config.yaml
n_layer: 16
n_head: 4
n_kv_head: 2
vocab_size: 8192
norm: "layernorm"
rope_base: 1820.0
bias: "none"
init: "orth"
init_std_o: 0.0406
init_std_down: 0.0468
lr_mult_qkv: 0.5
dataset: "wikipedia_en"
Each number is 128 + 32 x the weight over its row's rms, rounded and kept within 0 to 255. Layers, rows and columns count from 0. Numbers have three digits each. The size before them is the row's rms in percent of the matrix's.

# up: layer 7 MLP up, 320x256, rms 0.0468, rows 211-245, columns 128-255
# down: layer 7 MLP down (transposed), 320x256, rms 0.0468, rows 211-245, columns 128-255
# gate: layer 7 MLP gate, 320x256, rms 0.0468, rows 212-246, columns 128-255
up211 100:161105215156138142155099118152115103158113179100069110123116116126133173141148156101075160165091161142088188099141063128146147123190075120092082182154112103109165131128086171129158152167126184142117131149128126125106127116172169157124161087107149089133126076147167124146154098115193098078101191163109177161153077153158104133164103128165138150134175156103113115135149070139133148162081
down211 096:117130144110057105113103079117155099215204155165140124121108164136195088129135085180243155096149119128114158080149140149121174092058092164135100082108104155175115138133142131127089108144074141181120106219112167172174139125166130102081189069141131095134180172178127102127171134144117153189174163136122091149113120111125143156130186136147155085112111132125116084155111146127107135126096
gate212 089:105103131132122133114177113098126173154102077096175151152097157130130102134109176097170128155128107156128139108144136130105131120162149090141196137123152159127137136095132107205102109137136162140100078086140171174108142139099132161103095130130176095107085129110147150112170153163192080103160144140161126147097218109133127162131196127093179087130087079093153170111143145147133096128110
up212 090:138093125130121094175144106083092121105161083081104104191124124107117090150098108115134155095152097157123150192100156105186163085136132137124044151114179179156128105106151139133084178108124138152145113115111148175082096187071140169123137095093151038153212185113131117133088141133127106124103080162129160100120134183133116114129159080155091128148083128108163077115113112136110065100150
down212 092:176159132128094191153169159097154099136109149179135174087187127170151144067161156072073148097129168103094107130158152119101070156118155142106104146150110103098153059111146100161107101103120115087135155118129102111126114099124143150144129104080113189138117174109180116120094114111057133228110085132154064124150123145174152107099087127146073066141140154113134134130145163105117171160117
gate213 115:092167153136155103160124065115173171134101115158155150116128145117235103102134094138175080071069071182085107127165121094082145126111111132140171116128104133151188167153159149145148085106134105109153090105102113130129107168179146103140172121123136139117069183189096102195097132169061068176141132091112163160143113164101130123053126054097083156097095184095147139136086136202186094156080
up213 113:141085158125154153099156115150128080093121140126143073122099140150109150124125193172083157148138175200171173124064142128051115134113064110156151116173144153120126153165079093116150131135103121128126146119129156140138160140102115150175148153147172106187194118134128123055116167140149145118128134164203112131119138105112165132145124151140191124111057171122119117107137123173133140046118
down213 110:098186156173125155131144078200127104178134108155129117096046179157118037161075166107110100139115092111135158121122161144145140137106135127155106072137148126072101104109124087105165164098106151183099053149134118119128165121119084074133137117179084137124100087140072187175149172162145188173161168091148101080119116119125074084160148160135115148152131116089075108152125111120135165061146
gate214 098:129106122138075120088155127189117109135126152100114163089129135118148147112141113068066198087111155105169106108148118120173094096102103092164083126086155118155118132130117120201106159111149100084143086091128112122076125120164114130135138113121094108142132126076099156133124095142112178157121173174067102117189132073143187085146164147130140163103119167178153089134049101143135100157103
up214 102:141161156152169124096146076083187118112113129124097138117117151092072097067115173157167154123132140094087119053170081076160116105118119095130127138131113197157096116148154135084131149110169137119150121112117086174117101095179183150086194102080094136130075119130136178189122122086158154087151184132092136161148124120147097111135157150148156186145085142096127139141156166205153124118122
down214 098:122107100091102129078159111109176052097121102193091145180128133096133143090110100109149165102135117120151071162118143141140085103150134062083112176125164174096147153106097156130143149097098072165128127135107095140138187197037143113094089131097132129125093128136145163131138087146132086085107184041152169135125129183123124120139135135100165148160106119159094125130061082102111101157118
gate215 076:135063112144134150126122160161111148140156152109136122172138136161143154138152103154127175187058097126147069082196149124156167128170111153110174217119080173116112169091108152105157102089134136092099119084132124158127181143115171126087143081138122083041098065160141108158135136207165169135157094168147137109099139147136165125082101123128143141137097166168102157101109153120111128173201
up215 083:072101084136151097108094056090116159135126149088113154150138104090142091074095141158158133118110125185148127155107157113131166117144082103114174164102154115107169131159128159152115131062144111103099135123122133151118159145067111196125197167169054133085150119080156084177125139033143102125139172165119230124119129123187152140100167086165108149153116190171139196122089172169166143139140
down215 087:132105125092106122171158105071173130153146089100104111114119109061137110172126162051073143116175162150107101155182112161104116196078096151133085115143131175161132058120091135101134115186137137181144097178155150139143166146117122107105112151073165147135139151151110090075129128117113093135093161089107107177117132112102097147157120062138137113095124041135120135109152093116117134146106
gate216 106:164117116111157079154126019141072163085133129090132126161151145141114127121111138095096176091108117107114105102079148090068136140141170160105105172072133139079124107124189074098158076154082128152158135124048121160172143087144140112139121140112122116166167136153090139195147129107120143129167170121095136107136121052144156071083147159078164104137126107064159161184100111121108116156132
up216 106:059143135128113091096114104187115130136133106068115151093090126120167119098124141148120045097163178155111084113147157127108169155173153167092122080147162123063122140129086118091145159117147130138143120129079131139174125128096167099115151114151066096125130137078171171151137158181112093101140106123186157099068118143206140127171175112059117154099204199144124115170144147126126176131149
down216 106:147171152149169121131174101102130126183168123152105043101117134105167174131156166164159160161104081155101123052152152159142126100112103139123110173158098101070078193161125130102166097143121145135167191154173204117114094108177091136112085116101150070147112115160139143060110183116126165105081058111093137099132157173148142101172199088102127162098101148122168131115195132157143101107137
gate217 110:132053126101103154131124122084108095130165182147066115126083156123183136129215134108140132114149109148113097131161136183100109091112114164155131137161135163122147175106105142143110127161172192124071162147137083141110185190103185151143111063135160132151117121156131085163101126091149164083093112146120093151141157119119103131104181164083123119137133164116108098106130137115117163179127
up217 111:131119126069137123118149143177131081115070063118134134127191161116164131119118127140139192086119185116146235143079139070165137115129082086102069125120096136174159137143194108081095148092091121138142116089126110178129064121099147147124114104130101177088145060095127114081117172191136122125188116177119085149107123141139102180121138080139133149159096161093107154131118141099076111113106
down217 108:178070157082110151113145028160152067164138114120148099110143157125113114144101135096112165185188182155173132123124110188112130142164103096127082145188124125107099109168093062130112147155060134169104146108143165145150124125142177100175079098211067145099084121133143147165144129130122099131124141119160077108046153097129129152086127132109095155126089131168187147120087059137070138157150
gate218 093:121143103181153166120127165095118102151146120149112168135144158130148127085150125115141161080093140115157118102131155094154150157147159124182133108156082130149135121196146085130102124077099128132085170176079157162107142096117116153144082126063116071123069172109129084144105103117132155142125132128152103130183116133122152166118168146128098121149152134092105070171092119121106107109156
up218 101:151159149116147137189089117076154196176127151167069196161150122104184120124111179124166125183147129141187132118114170160198110141160132115059127079168086103139131128138099120157153162170142131166073160078193188095136127104132126102063084119123095091108110101157142041110131083134137122134169106164149150088159123151113173116161114115090187150132109101124127130125058157112139069082115
down218 097:162166135095170121134135131135148146179125144147186114181129150118194129106138147156121147144125179088104132118115133141194141083158089108102049123094080118184155088104208105130127092133101151154118115170107159117098188151189112101133166078140094087095083132189140099147057136074094128106176094093140107167152107154183120132070185178052159185082122107129115106111140143158076182128118
gate219 106:204087155106128115178147080105166117120128162143144168118128084178139190110120146111111077199077118139133074111119089186093099055153138059079148156118148092067137114139140096130143109148126139120154104161083120092130212129095119130107153127140078155222090100119118189152135115090113115116148136127137093132086057125122108107104132157098129105182090142112122145155114196189206153133163
up219 096:129092155123164127063125141094182131105137147142144095099187157127142126133156152072108106143129102118178086119161117150103106160128112098114120094149089074140145167109069137121157166080161144100098124175109158095152187105150136162075138125137121135150037146193168116193094162101155132106100158162145091170068134119138189108098153155094093186121138190073110166160105149092156067093140
down219 103:134130151146144127085108057103137113132132079102157195161080143167128146163090169144132123084123161117062098152129107142156140095144184104061137064105131118132106161090143162174173113162176148136118145179145122095108134086091097151114147147141130161199075123125113152135117131140090145079113126080163175201090128160113072114119117132111133095163059179120103158101126134114128163104112
gate220 095:128126112170080195146178127160121170139120155057137165131107156119149099099040138145097169124111111126113141113080190169178116076156161050145158061142176129156152166123105082121183094104144134100114127106096120119120166209079112136079140136106084122088145101101104111098134104133128150119172120169104111094133162110127151167140106178154133131120104085093172060091155107090178118124155
up220 098:200160087088111123130117138149145115164126111144189095148058051106128188157114201079122124132196151124139131101155142079120094146128094128115144111149145101134171129146130112192129129156116165108116103096176163109179135099033183054135128110168107097075137149167052180101108167129138159143128139113084128136152155147107183121108137096098112148172127111130156214150124153120118100144154
down220 099:137118112173096176139126107156202140182144142105163109129060085162146130080097148125117136123139085129108158104175037127176128134101166101097148110179065081112148062121100142157149175112094113086091168186125133088178146108059110130095079108152085085124171125143133144180105087131143158149118141098110118126208118131124104116159150157200153152140139129102178075118115130186119098178116
gate221 092:167157114139159114130125147121193108175103091112170151129187182117232126152144097135204123071227184102155105093097081127103127117124103097134100174128137084124142163067074161157057146150133147092094145075068178143098135114080128099131086130099143118098099132132132086123131137114069144109107073090151127176165191145187129153155136162101120090111137075167075082123149133108105121158141
up221 096:137116180088085115130176119135138141118182118139123209117131122088130100164128157106105128128131128154106124128124118107172107138125148187217224117167184182122082118222131067094089156130105119164136138128055109098114169125116114147136073110167094118188116149102110092197113185148181109106137136112116114135073121108155106116055121100152136084155147220068056133147127084082139158097129
down221 098:182170109153127065100130149064144147112132129120177090134172124217110167152154139176126119106123176108184121113116060154054087192128104135081144222150157169068118125104141140164124155173129103128090149150072112143147145092175138165154079095156116144149084101103109151137141099100141123137134055112152156132218037113148137126143133170089127164086056172104174166146115136141147136124085
gate222 104:091084102125154151167143116119172158124073171075121123118121088181122155148118103124119188143160093152157137140149115123180134161077173132152153163162154108127181122150157130143107140123096107105115128130161137071102122207123158138175150171099137143101124122113115118107105120156122126059099157133121050153092080116122135130060144132126076134124128161116110138177095109141106112139160
up222 101:161139108108183194132138129111165102155059099135090096106097160137129104129095102128139098043127179155172165083116160135155168139127121151095112148128158140145148060134136154096120111077122154162199182131119129186182113138119136092111168137189157108058157140125205176104089132143099106185118182127163125116102108145090125078149174153137140153146113045068068089133080154176095147100160
down222 104:166133135168107152084159146129137129092096130104113139090150117135119151127169050110118179173166150111055132095172169101132131149078133123111120120131158121085158181104109147148111136165102154140132084125148131075158101077088112152131159089108059163059140131122102117146114149145199134162129124181102157140102064088109103129118157104126114107155197109154104105136153136145154103088156
gate223 101:151141146175161145138102127114186109115144148150129137194138145096133125086147158136103123173112103121116110077153151091093106142151154164140071069054150147112144101113176134129093129102193178139152125117168183137138131117113086112095096087189160109164074041148106114112141157141118071067173144158137099128089082128092109108089122113136115111142142134143136125162110191182113077145043
up223 100:092156078141124089129125138108108173121130103179168116094186143128158096139170102158129142093145067074095114125121120067163124110122096153139147167121141079122105169096181120119106133141174166152108057094188171138163081101095147139122158111092132197095130069101147111169145105146121159108183141118155164096115114152110154124105141084116082094121156092145089120131185172110103126195157
down223 101:142098120135151130080086115157156088110146120152136141122136136118061111143101113078089134115103116137157097136117099143110114117105166102106119112117161164090049152134161185101105173124140133130103124134184151177091178096135151154188106120089134127123098112110126154112146150145134181225114056122113114078138167132136113123161111128152167158154135138119101085147123086122152138103094
gate224 105:145166128126150110105130138132125096137122054133148149123161156102138128148124099102135060149132078067099121131120112116161121161143121087088158065167094206107142155192124059080130149166108117152107140152184102121126128145123125093086133065136111103094130091204160151143186122075115090132130185162130174193153149119129158160129153173147057087133112105197154110118152116137126046160103
up224 102:135139136128107157093138059123247155118056088163104196110158154140141143055111113151103207127100097142131126107091093136143130151136126120143125082110091113153136057134121084161116160141094082069207131105147155145164128139123145175102152106133115092120113089113143118139103127110116164132175149109102084093090135105184212127131145108125087155141100144180145062104148100175167094109161
down224 102:120132140100114116096102139149112124110108072142108171132108082159187115138115114173109071143162173129160179073151086091092163107111130104076136116148136156145142117130156128130072116096144189130127126110166102180121075165088092112102111145181074103146100100147139161134170111105125148130140114149052177154149141164134104199101061145131118188148143075190142113148138123175099081172151
gate225 105:136129135154114196061104084097158112188177132130149115096193095092115105090147180089156120137116135109099157152109100114143122156155117184198129128075104119175115189161154133144160128116101199155103189146132112079132153163143162100095149114142116131118147090120184143079071112101156107094095155133133125096177085196097134127168168161129133073101099110123120097102098050201108125159113
up225 109:157144132186119128102132151170095140174062173166128110125145097123123174120082084067105167106152103101158196094149087106172096107176074131132122141101151167077087109161129113241101166132126112133116121101159120081124159159137134108081120118108083218120086100133145157091071077155149137117116091134148182167131122153118183117158107096170143106102071136056066121134078099105154072132111
down225 108:142137125115085131175098129168200149140098102125112122146133175066109091127136159147140081144083071134166174097139101130158157204078106132146122177201112095141128115180114107089144158132095068129108098126160163086148107105123097174132101150130107136099134163118137119129106096112118201119061120094112163113175127115090124098207118152146125150109090126115124177105194162111102139132071
gate226 100:133103134106133109100123110142128129136136032122161105103053096154158188134154095134144109180103160093251144127176119121123160137132153111142157090152128192079167125152184119143078099145099127131111164060097153173156169150115121142105142150086125145123132124129210147097112135097167120096151090120153136190090103151086106137111093130186129154107102208098094148187151070144123143094109
up226 102:143158180156129130130111130121140157147063103183098152145167123092130101111058164117113164090089179141050136150093164128147159154120092096134075118077174159123160053062080138071148118121156128081130126093175149104129141166150113079153108194127187133126140143113119163053159152097106091154116115118136107102119121140158164156115100122105086087137146127101145141181117154127102118132157
down226 105:093057106177148132094145110121151102070069084109129139124091136102131156147098129123135096143115140168076105112139101164162164111192114075070159157163154170107139172060109156094153044123140131161125133127133126188091187180130123096102161156128131105154216123096174123171154177123140100086116089072139119086137159111166163144127118108115136160137139118060089125149106115147153070163113
gate227 108:172088122099135091123106100139163191114157081171127173102081085111138150093123121121066134144160208135121106168105137084136125191109117098086084145161154099118134139165135151180106084110131062113144153111146109111136153182093203130121107168160107142120155143056185086114145133094188154060161144152100161127073092097173152113114074136124073132148107086164141112131123092085109146094130
up227 108:169145087137105157140162163160185168105130078083144128114119180129111103123156124112069085151149087173142169155135094141145135096099119053145093071095184164085186169167135134114064164107070109120111190117148125111157175130076184157163138134076085168107098077106158102134156110097118119120135125123162094129135138161089120127105169072133112131091087164155086135176128102124115136129095
down227 107:126130133099107148119176143060154142153105200170162158111175153174143193175166122152136121129175072125135100078135066106125134090172122103143033119110172135101172078097135135140133112131100141149118150183091128099123143103072123114197111080153115081160092112092082114078159172115126085147087184089130098149181159156172197159109188112103088120082133145127098126147157104147162120123127
gate228 100:148123122096124112144162099211088131154118120165104174113088130148106136104144116130141163138087127071120142117157141157109142122106158101142120148144110169211141069113084128086116107113097169162101168121124109182090184118150140120074154118110095094127105098151083115196117168090091187130166143132138204124075151162174162120106164096150129117147147119110170091136102122136087160125126
up228 094:152098137083103128091124130164122131122121170097134132098153099099105161100130087133148100106117128119126117124131046124144067122121170166099154169116123113115157118143064119137122130126147092110165097055122088096112112178154138181090116163140112079126102036163159105166134110111162145116110153213128207170171160098065161122158087144112151076135063126130097127128102100160092098123105
down228 097:142113153103088163107116124139141117158139099150154147141133102166179164135171127103116140120089179191141119101103129112096067135128171139108097106136142157154108084084079059119119116126095122143073181146145094130109135096126106169076120152091093149108123110140187113158141172133041123082123100145140139181087175118160134159159084131127150138088082156166130166088137168102093120112231
gate229 103:163167128129121122130131112124162145093197115136121158178076125161115135077092169126156106136132125119178099160138107114108124098119126146136169134121134096126160108093174099138095132155124118157149132149109135160142134105165189136099119132106171180023154113116150159148086131131180102157138118102088136160144127137142107107145086158132191099179125185154143113131086175087147090113153
up229 103:156058118085127131166167161098156095108126119126112101096143125090200150073107130078097122094106158122175182093147121142163139149113142195145113098128131137102185119141178144132173139125129121135063111142054133103100160096065078079102064157122149112130115170166155097145138105124177091067152145113105153110138110160090106164127168170142153050124142174161106175100187119108097102105142
down229 101:159206127119105120125090115148124136148119156156140134169056170171077118119112128069131115084141097147112098149154108121073132074143110138150114103109150098165167105107093108126110137085156100062169156124133130146155141112175172124093185089110144127085101124116164128149130143132112101146094095157151138144113174143119105109112134098115156164152151132178160137106129175093163100148155
gate230 104:195096092176140118134048120073128103139100132153161081169117143116161117186109150133082103090108129103156175176143158129122137058123163186159154114152129161109119166114154146121139143138088215137149136185137161105140160113139131151142123094122126114140128148106138117144076161139148112103152151128173101163148210127140127122206151152136148100166120084153152101055125124092126117089086
up230 103:137141132097108120084105133141061119121092130168164048129154103109131134094127146170126084145134161139148141078110117131152167173125181129072144149122077196212122109143169172118117135157145096134096085066077181155101132144159054189103136136130057167066068109092174149076107143132113122153170134166088120121112133105136137105143185124183089080136094133114180100127042124095172123130136
down230 106:116074149110091113176140096152110141116163115076113159150081138120138103103126107179097142093143121127175130079140151149118144112093087169120104121141104124055111164135109187155076171114162160093137155135148166090079175086119113136082077062174162133176155086181100124135115098151146149143083125122095161127090093125125127154098130104095139119087138122106154158106199149173177106089128
gate231 090:152190114086092118127097149129115132112180185096140112128159082192155168129131108126149126107167131111135124167097128093139138167087202129146136162166175142072100118089128056085116113111093112169087165130095096184132131128118129074127109165130127136118148107161124088084131132144102140180111129161085090077091080147129143125130124065180133095117178124115115138160108153106067183076177
up231 095:139181105163095162089108073125065083143134145134114154099185119189201083117125165153052121101101122129162093125130106151208115108128127155188160165155137169129100130090122078126094177134186124118156178161122103159144132137103123072158186134115140122086133145147167157090108142201132134111126081123087103133077139180148165119131097090088067121100116118114126160102162146161169174154140
down231 094:220163157104130094142164167157119130140148107095101152128089149143107095074107148133112133098165151166184173096135120154104135132155196096126102059174150106094067103136094179109121119093105126177121126124122124158118125124084118132158080104108104163157166131108080144164142138057123103139107110096086114095171096161119117130138131153147144087166125148048080137145130139121095117163153
gate232 106:149158096176144236143076121100161091126139171170141111135130173060154107148128075079139134105129204091129144142118150094231160128091122069163120070097092132122101120124111112144136162149094104158105151131105111090124100143076045147136145163125071192090107073113191134125135160110121118112096143097145146108079176159123195128135113164131160202110075120122085167200109154111129112149188
up232 107:150172141134126142133091108101134165107107143168147161072114123085115111126102137114151141153179144064136137133103135150214131152161111164168099113142163081113198092153190162110100093095167127133124125132137147094087103149128114088106084095123122142162164071176115099101157118080120029117116100090134086117089166151154120136047149100191116114183135110104081155190060151184099093107102
down232 108:131088128123128124154156094080116116178118104065108161117164081164178114124200100137103156133080104081196204060127207169105121142161187139126076152120177077058163185112167130122097164135119131116117102144062152105118052157104147072147134072090159088168073114124084179120127110180134100072119120137128116150111089113183190159084206156105105132107182150131069148136191088128089147143088
gate233 103:158123108161147129151144123106123074103107160140109160149128131090149102073093142142146148129147098172093069153116129133146103107165162070142102111084166105115167063120123123112144147148129109117152165051124090192124146183140171104143163148167134122198147215165149073077170157117141109150116091183131109107111157174100082130175150108135152120130171120166091143133163122087155114101189
up233 103:125124136135130127126162165119152169114186157103140113155134114084097156137107061155224047132191156091138100038126156115127112120125075175174107119190153088106107093116141099168138114163064092105077135138117119085155168182100075145124106115136106123146115116167146112166062118126144132152106059133148111103114092158135125194118100130121075110089144188151173185075161111097140147135165
down233 099:091046105143130155159152125138050095141120131074169106146078038113189131065116114165161138113141156054154141163095124100143075169133084167074073138123122082124082087140177134133126116146150125146133075118134069098141164126156135117139214108146164121139152167149142095153130126143054125147134091127146120191105142158115171153145143184081142083185109095110113100085128074141139151113128
gate234 102:156076124102161127150065124140115157166170123071104127093099047169121127159123145149144125133145160143094114110089111141191156153115119095147163077133134134126191137170111163053148143141083093088104118133201140185117128151084104146129070111134141066139093096040150109123074152118114133129101095113069140169132126109175144147102115148133134082180152200122077127134104075082096175138099
up234 104:035084081176106090166145122057116153113135150149077140120110157113159120107161130127203076123120090145155095114122180088156093104126084081188098189127180114095148159141159143136077133151162119157126142109110130185123180094160131018149160178120149122141079061144107151122089133150153132115080107141079070152154121101136096085104115152104146148168167165136174162172141089170132121066151
down234 105:113129156142103144093134092173125186185164120162121104120115105082133129143115176112116166153134164086153102088138113126172103131086094148171206171137125129090135186139114152120159143151113093152143126126077130120128155128062122054131161131138103159156105049124114076137112103135156094170098095091090147144155072182099170162140126064165135096156087178130119119172100149071132132191140
gate235 103:090131130134120177159054071137143076114172056142098132114105122124195119129122141120144128147202099086153153153148169103125141146107159084133110123135172112188150126155108137140127142190138073140213106130070086064166144103160120136074138099120101118130130172160104164138097115151132133110107085192133100081149095138182134137145104087123146118155110123180130193093119120169107122192105
up235 106:176098090173108136125106096122113142152146168160106166093083126149175127161092167095121110104159094142200120067123110149104092110150097122169185071150090148109122118155154087101084118123095159112176115089082119140158134128078115191120126116126124066170106150101126079076122133196072133121128136138115136128171083157180094162093190127138084172101149142147133097052118135182181169088115
down235 108:136152144063103136154137130156095097116094108121148144148114119182143179132094118136093149099146102143099108138113102159117126095152137160103153132086104105140124163115158150145117177113147149173177129096117195063082086130133133123083107109182135124171110128129162140163126101116154124138166126197067138124162092161166087097104128098140207114125167115113066125097111138122101124060089
gate236 100:193103099154094179119116160126094131183118097146120117130118103131073103124108045109102123077092136158104094108205127099154117118047161123156148101193099102091192102152064153113078109136161111185126148082142099104114130092110124020131173136105101165171170127117084137113122139134111137156147146097111122135125155111106199086157099077118112126108150138169124089162103080162125087186116
up236 093:101155125136081084152131119116175115130124150160160075122196075081092132125163151090159102183123163135103086137172095095151142089135076142156104093115092132036118075160165216149153082137185110160139150172125108122096125133104104081158178111112104175143137060108060061088096113141062079135123156152124136154130171102134159141114124104141116111090138074143178101179126143097194109115112
down236 098:118191127107136132134139175149137162094091109107148101077055123120127110139173123153120158102101136093131215108073080178103076135113108097146114160135097185191125101077136108151129140132108108126130134128053141137114118155083123093076105144083144130141106128179179071112081096148105145125073103171122095148140106143141149155128160153141165137153097088089121142131085125147146158078126
gate237 107:092168115111118164073131071130114074101095100100123173119131058106100130156131111123131119068128180111146142141163137098143137130211141145153108170149153149176135152171164106131152097132181154091077161145151157144099073108116113120109141098111112093115078136104156140104151115087075140171140130151052122080157100108136135140170176094155155124223175140085171064093115131115102106093102
up237 104:074132093143082147098075168183142074134111067081116115106128058116134080129129147168124113162123092186127126147167127085139110108089106076140123153143174118095100133096107188078162126112118145159158126130129201111113137156125145134131138090090117126126141089072149084128148101121167116122149116083098117116179121067092136100187105156167175122174148122094133160131065203104144084123110
down237 102:089072097123117092160118150141139119083184125072121108173067112145192151108167135134155152173111123136141077101129086073094138059190136088166160118102127090049108107112146142125133085091093121122120164118062080137113104151137193208149112151181134151134179104158140071158129143141180080131154153111161094126125127127143102081121057168152118095126152173162123155141087090146171054066142
gate238 103:100201146151051080117123102154146107063121123095143145113169126145137136055120077094130152112154174142167129133085111135123097131103133161134176172092095133130162133124152169176125146043139116108145148123141176076072100120099090089161086137101141130134134121138113145143136080179155125150092078148122119101121135107170142156204053124116089062129193121186137077108129157152135131148118
up238 102:084109157156094089087130185144161146151042084166089144096101163064115104134112131075162066127063098127164150158113164094145186150107047116134116124166107118113123090078131116133112105152082168162108132164075128101035087153149163143149109143078097137142064076181119114088146136168160153166138112074127117077173085102135166147134147114084096135174131130098148124138088136098173184152192
down238 104:185120168105166138102152083098128152203155067122128090112106139134173102186122116123121097116114115136109147098110112129052145135166119103174100163142137130156109158120121144083104162112133115112118145089120137159227157100091163155084126126096082141108134094160173131123110112097108076144115105117123096163176122143162106144099138121152157147131121113147135149135135109130125158120100
gate239 102:122133139102088099117100169111150177172143106094186137158148152103177147184108100110119158166134122125142072127134191176102128093169147091217118139099133142092217141112123106124133104094159162083132121149103052129155091154118136108139142134129164133100135073124151103181110130089111095096141172181146146070125147076099126155188137103121130109082099160184149175100134107114137170113133
up239 102:148119121143129184128102121145129116130101114115089093163076057154101092093172166141147134136134110151149120068091096144194176098128175096161138155115086052159135090152129112117055114155161169166130109145085152147174148134163160140091128165129108116137133123174070134146063104197117164125164105135152142111092143149170088120137197121079155156142070056074053110198163113120078147097097
down239 096:078167088113145095103120135155136170094091133149197117179110160099164136157118131158046135095176167178091192117106171116149136133153135082164038131122114144157097144169127186111099089132026133123111113062094126179078110143100112087126125100112194130109127092056075133123135123153139175127137113135104162021084106114136134112215112084143099144136115160158101160136130122148152125114147
gate240 091:071111156133141141120060179163182105164080194105108194136133152138140126137097114113160142078139117135156116182152079156168126087080168117146153093109111131078152113103120152167139115096147099145096120110123187106142149156165113130149166139149125112161171121114106135142143098107147143095071161152154163121094123132082167059158126137185133087134126102082159073078073180083116189145070
up240 088:130142143138096142125143132160133180152143117135149143155126144168131084101068082116161132098117139134135093139151130091108131136067145113152162040143075116140108139119096138194173137099099115135053175146152167175092071145137142145158145144153089098134181112108155188201111116093134162087116128146145102151052072135124128150099147102114147158174140193128153093108119150115086123110115
down240 095:089107129132169129146178098071133116074156151140120105108133102152156162142121118167069122102144124145149160137150109120087093153184112129094113167133115073162144115131091092093137139166044164151145128090130158140096147123077150084123123115092098128105084089167128095063133140137130051156131129102089127139150135106185092118074096175136130135080113089146099177188121112157162123081145
gate241 110:171168138108110140148150121117096133126040092112167132148134130062096066178070170096116085126144149099158151135118144150113079185169113087089188141143216167098126094115128159123143100122152076094156172134167092102134223129190172088172208136139108135151056128144168100131109123089191146130152142097139087128098105089141136135090118155133102118138149128110134174132171074151168152109207
up241 106:125104077131145071130094170111165106094104073103108119150134078126135157163075102039129080108125154130173173158159157119103107158155124139164112098073120127127136088213132122169141097061153122117097121070153159129072141166122170115115155179132087131152100114109089096125195146124119145148090136139164103140148093112135141132122120083084100068076136132154147154062153098170191196168110
down241 103:161088099183174113140099104089094128117208146115132174124116125094126106172156091097134121153145150157100135180096133104119095086109143169179097130096117094170142183095153128138139117117139097160116148110072132131117124148147100057146115135146125145136128183127103154128173138148207084118099149134117162139116061146140083129125128152124145177143101158155098089161133077121105136141051
gate242 092:147129126090147126115116119140131144148127155127168125171167169128149124158169225073138111088161156105123147094141126111080149149150126175099119100182131153098180142192193135144127134113224111109085135099135044137096105146157054158124208159065079167170166112092123179115157092140127185158127184136152123165219111168111083086127164131156098128150063108156176094099117163155118085150145
up242 091:088134122137151129130104111120152107159139137174182128178124138104150111057093097068168113150127105125118189180024142133124129080140133099078168148154117107087123088202077074123182142137114086148086126179116161105093094139157129197099135105110110140116098125137084089144129146128210167110123165156165153060170146136166152139128170176099164120145066126092077145167149096149062130115087
down242 089:129113208160085099154118087153118145170166134126165077126090124083183097096091097147094124150155167143119142163135201147118140081095100136144097202104104121162064078062128132182104107156133204133099176103109146146146136119140140113136153119090139155109150121113132184126099138157105114144190141145137130126146119155114031123084079110125165150121115093088129131094132156151150141084136
gate243 101:093131159109134155116156140147169079121122068115152232143054126079166086155095178124118164069104157115101120161092151127138129063167170099164058163165083154093089080149154110154146090103137132141112113167159143101172063051209186106131194148119126097081157109120094172117152128140158195101054064061115126152084074194115120100132072114101095160121140105096130156140128131095105092166138
up243 105:158124138160120152144101166135136103074213098114105148135094130155158115130148180141130165142096187100125107154065110138137156106090107097091107043079080101129112066152115112162164059144106117100064156148160114148124143140084157142200146171129133100108085131170060132107182095168144146090137136126160111137084156123135110122092144118112148130135131065132134086139140168068080088217148
down243 101:126137125144111116140150098132142105228134128120100135135205103105141152156159132127142109157101086120192118088195148064095074123144182137159153144162103171124135138128135128141108212152172148116193107135147102088108155140163124117117091125107100140166162133117127129133083211089154111103119126127093107129115152100094117095141143143145175086089189142190162160166146152150151136057102
gate244 096:169111180139172185066145152082097116158121153132122146091164092144171144156091118132165093136147119127112166083164158108146143130094153103074138149135131130124146109103163107128188124125049141154181151141142116071181140141134096160174104125189140139087151130163110109067186179092126104144171153125158125155097149031094131157165098130085128175101128090118145200080098091145143096139089
up244 097:136129073099180166152098123108082089164155058152137124189110140080146172171130191150114121151127190160159113126123106156080079107076165100110141200055106096100141154066144188147167144119183073117083172147042106199136143138098093107147141079197094125155107083150127112135139103139151116188046131157098096136113135164089148165135091164126112103128106139124116134146102165092115080133148
down244 099:114122101157134104159121148085170150079128223109095130078180143151132156115097110160106141162119165149126121161092113169167100170072061121096149103121091162076100122174044120130116106158117108124071094091092081123155086137169145094102166131112131099102099132105092097110135128123124096130151115122148098126065055138128150133118129128100152144139173088107141156178144097121143100137182
gate245 101:113145150078108134113079099110094136169133126103160140093044141133172170156157119132115180139191137179154093128106113167163061110068146197060126106171105137103112120137128158130070168097112102135131171091144145108143146193114152131111063167115124097105107187117122065069104197082099168138118118105152192151145178132149147135113179103137133101094075135114104119140174141088105105107109
up245 097:108133121081111119115138119126162176171061172140106167121178140167148135129148088087149144103130144145137179194079189125105113098185078094158084118111133073094128165120116105101132117185053154092146104147105126177093136130109176143134121114089105201178138077183111141098178118158130118106147109171167128147103117146130113151121119112189108094173108161139098118130103120112132100126087
down245 098:185122149110151119146186134100100121108133152121134148114115141179165104107053069178074133065181131118208119128152128081164111123139153072201151204054154090118160111114141089155167137108074109180120152113127083128122122100082143150165089068144105102112097119146146153144109137064098096061183158140149153144108160136132148119110124055133127176039142082144128142111090117175166156138149
gate246 085:093090105147091157110122087152151106141110103159192120155100089158083182162120155090093139134122129169125147126108188147115140105096049066123142093160171091119113095154089183117115104157119167173151145140128148120147162082049171184119139142110085142129106165157139159065148173132176121146135144142131150092158126150184108146101140089125100151119136155160059164186111112117149135129081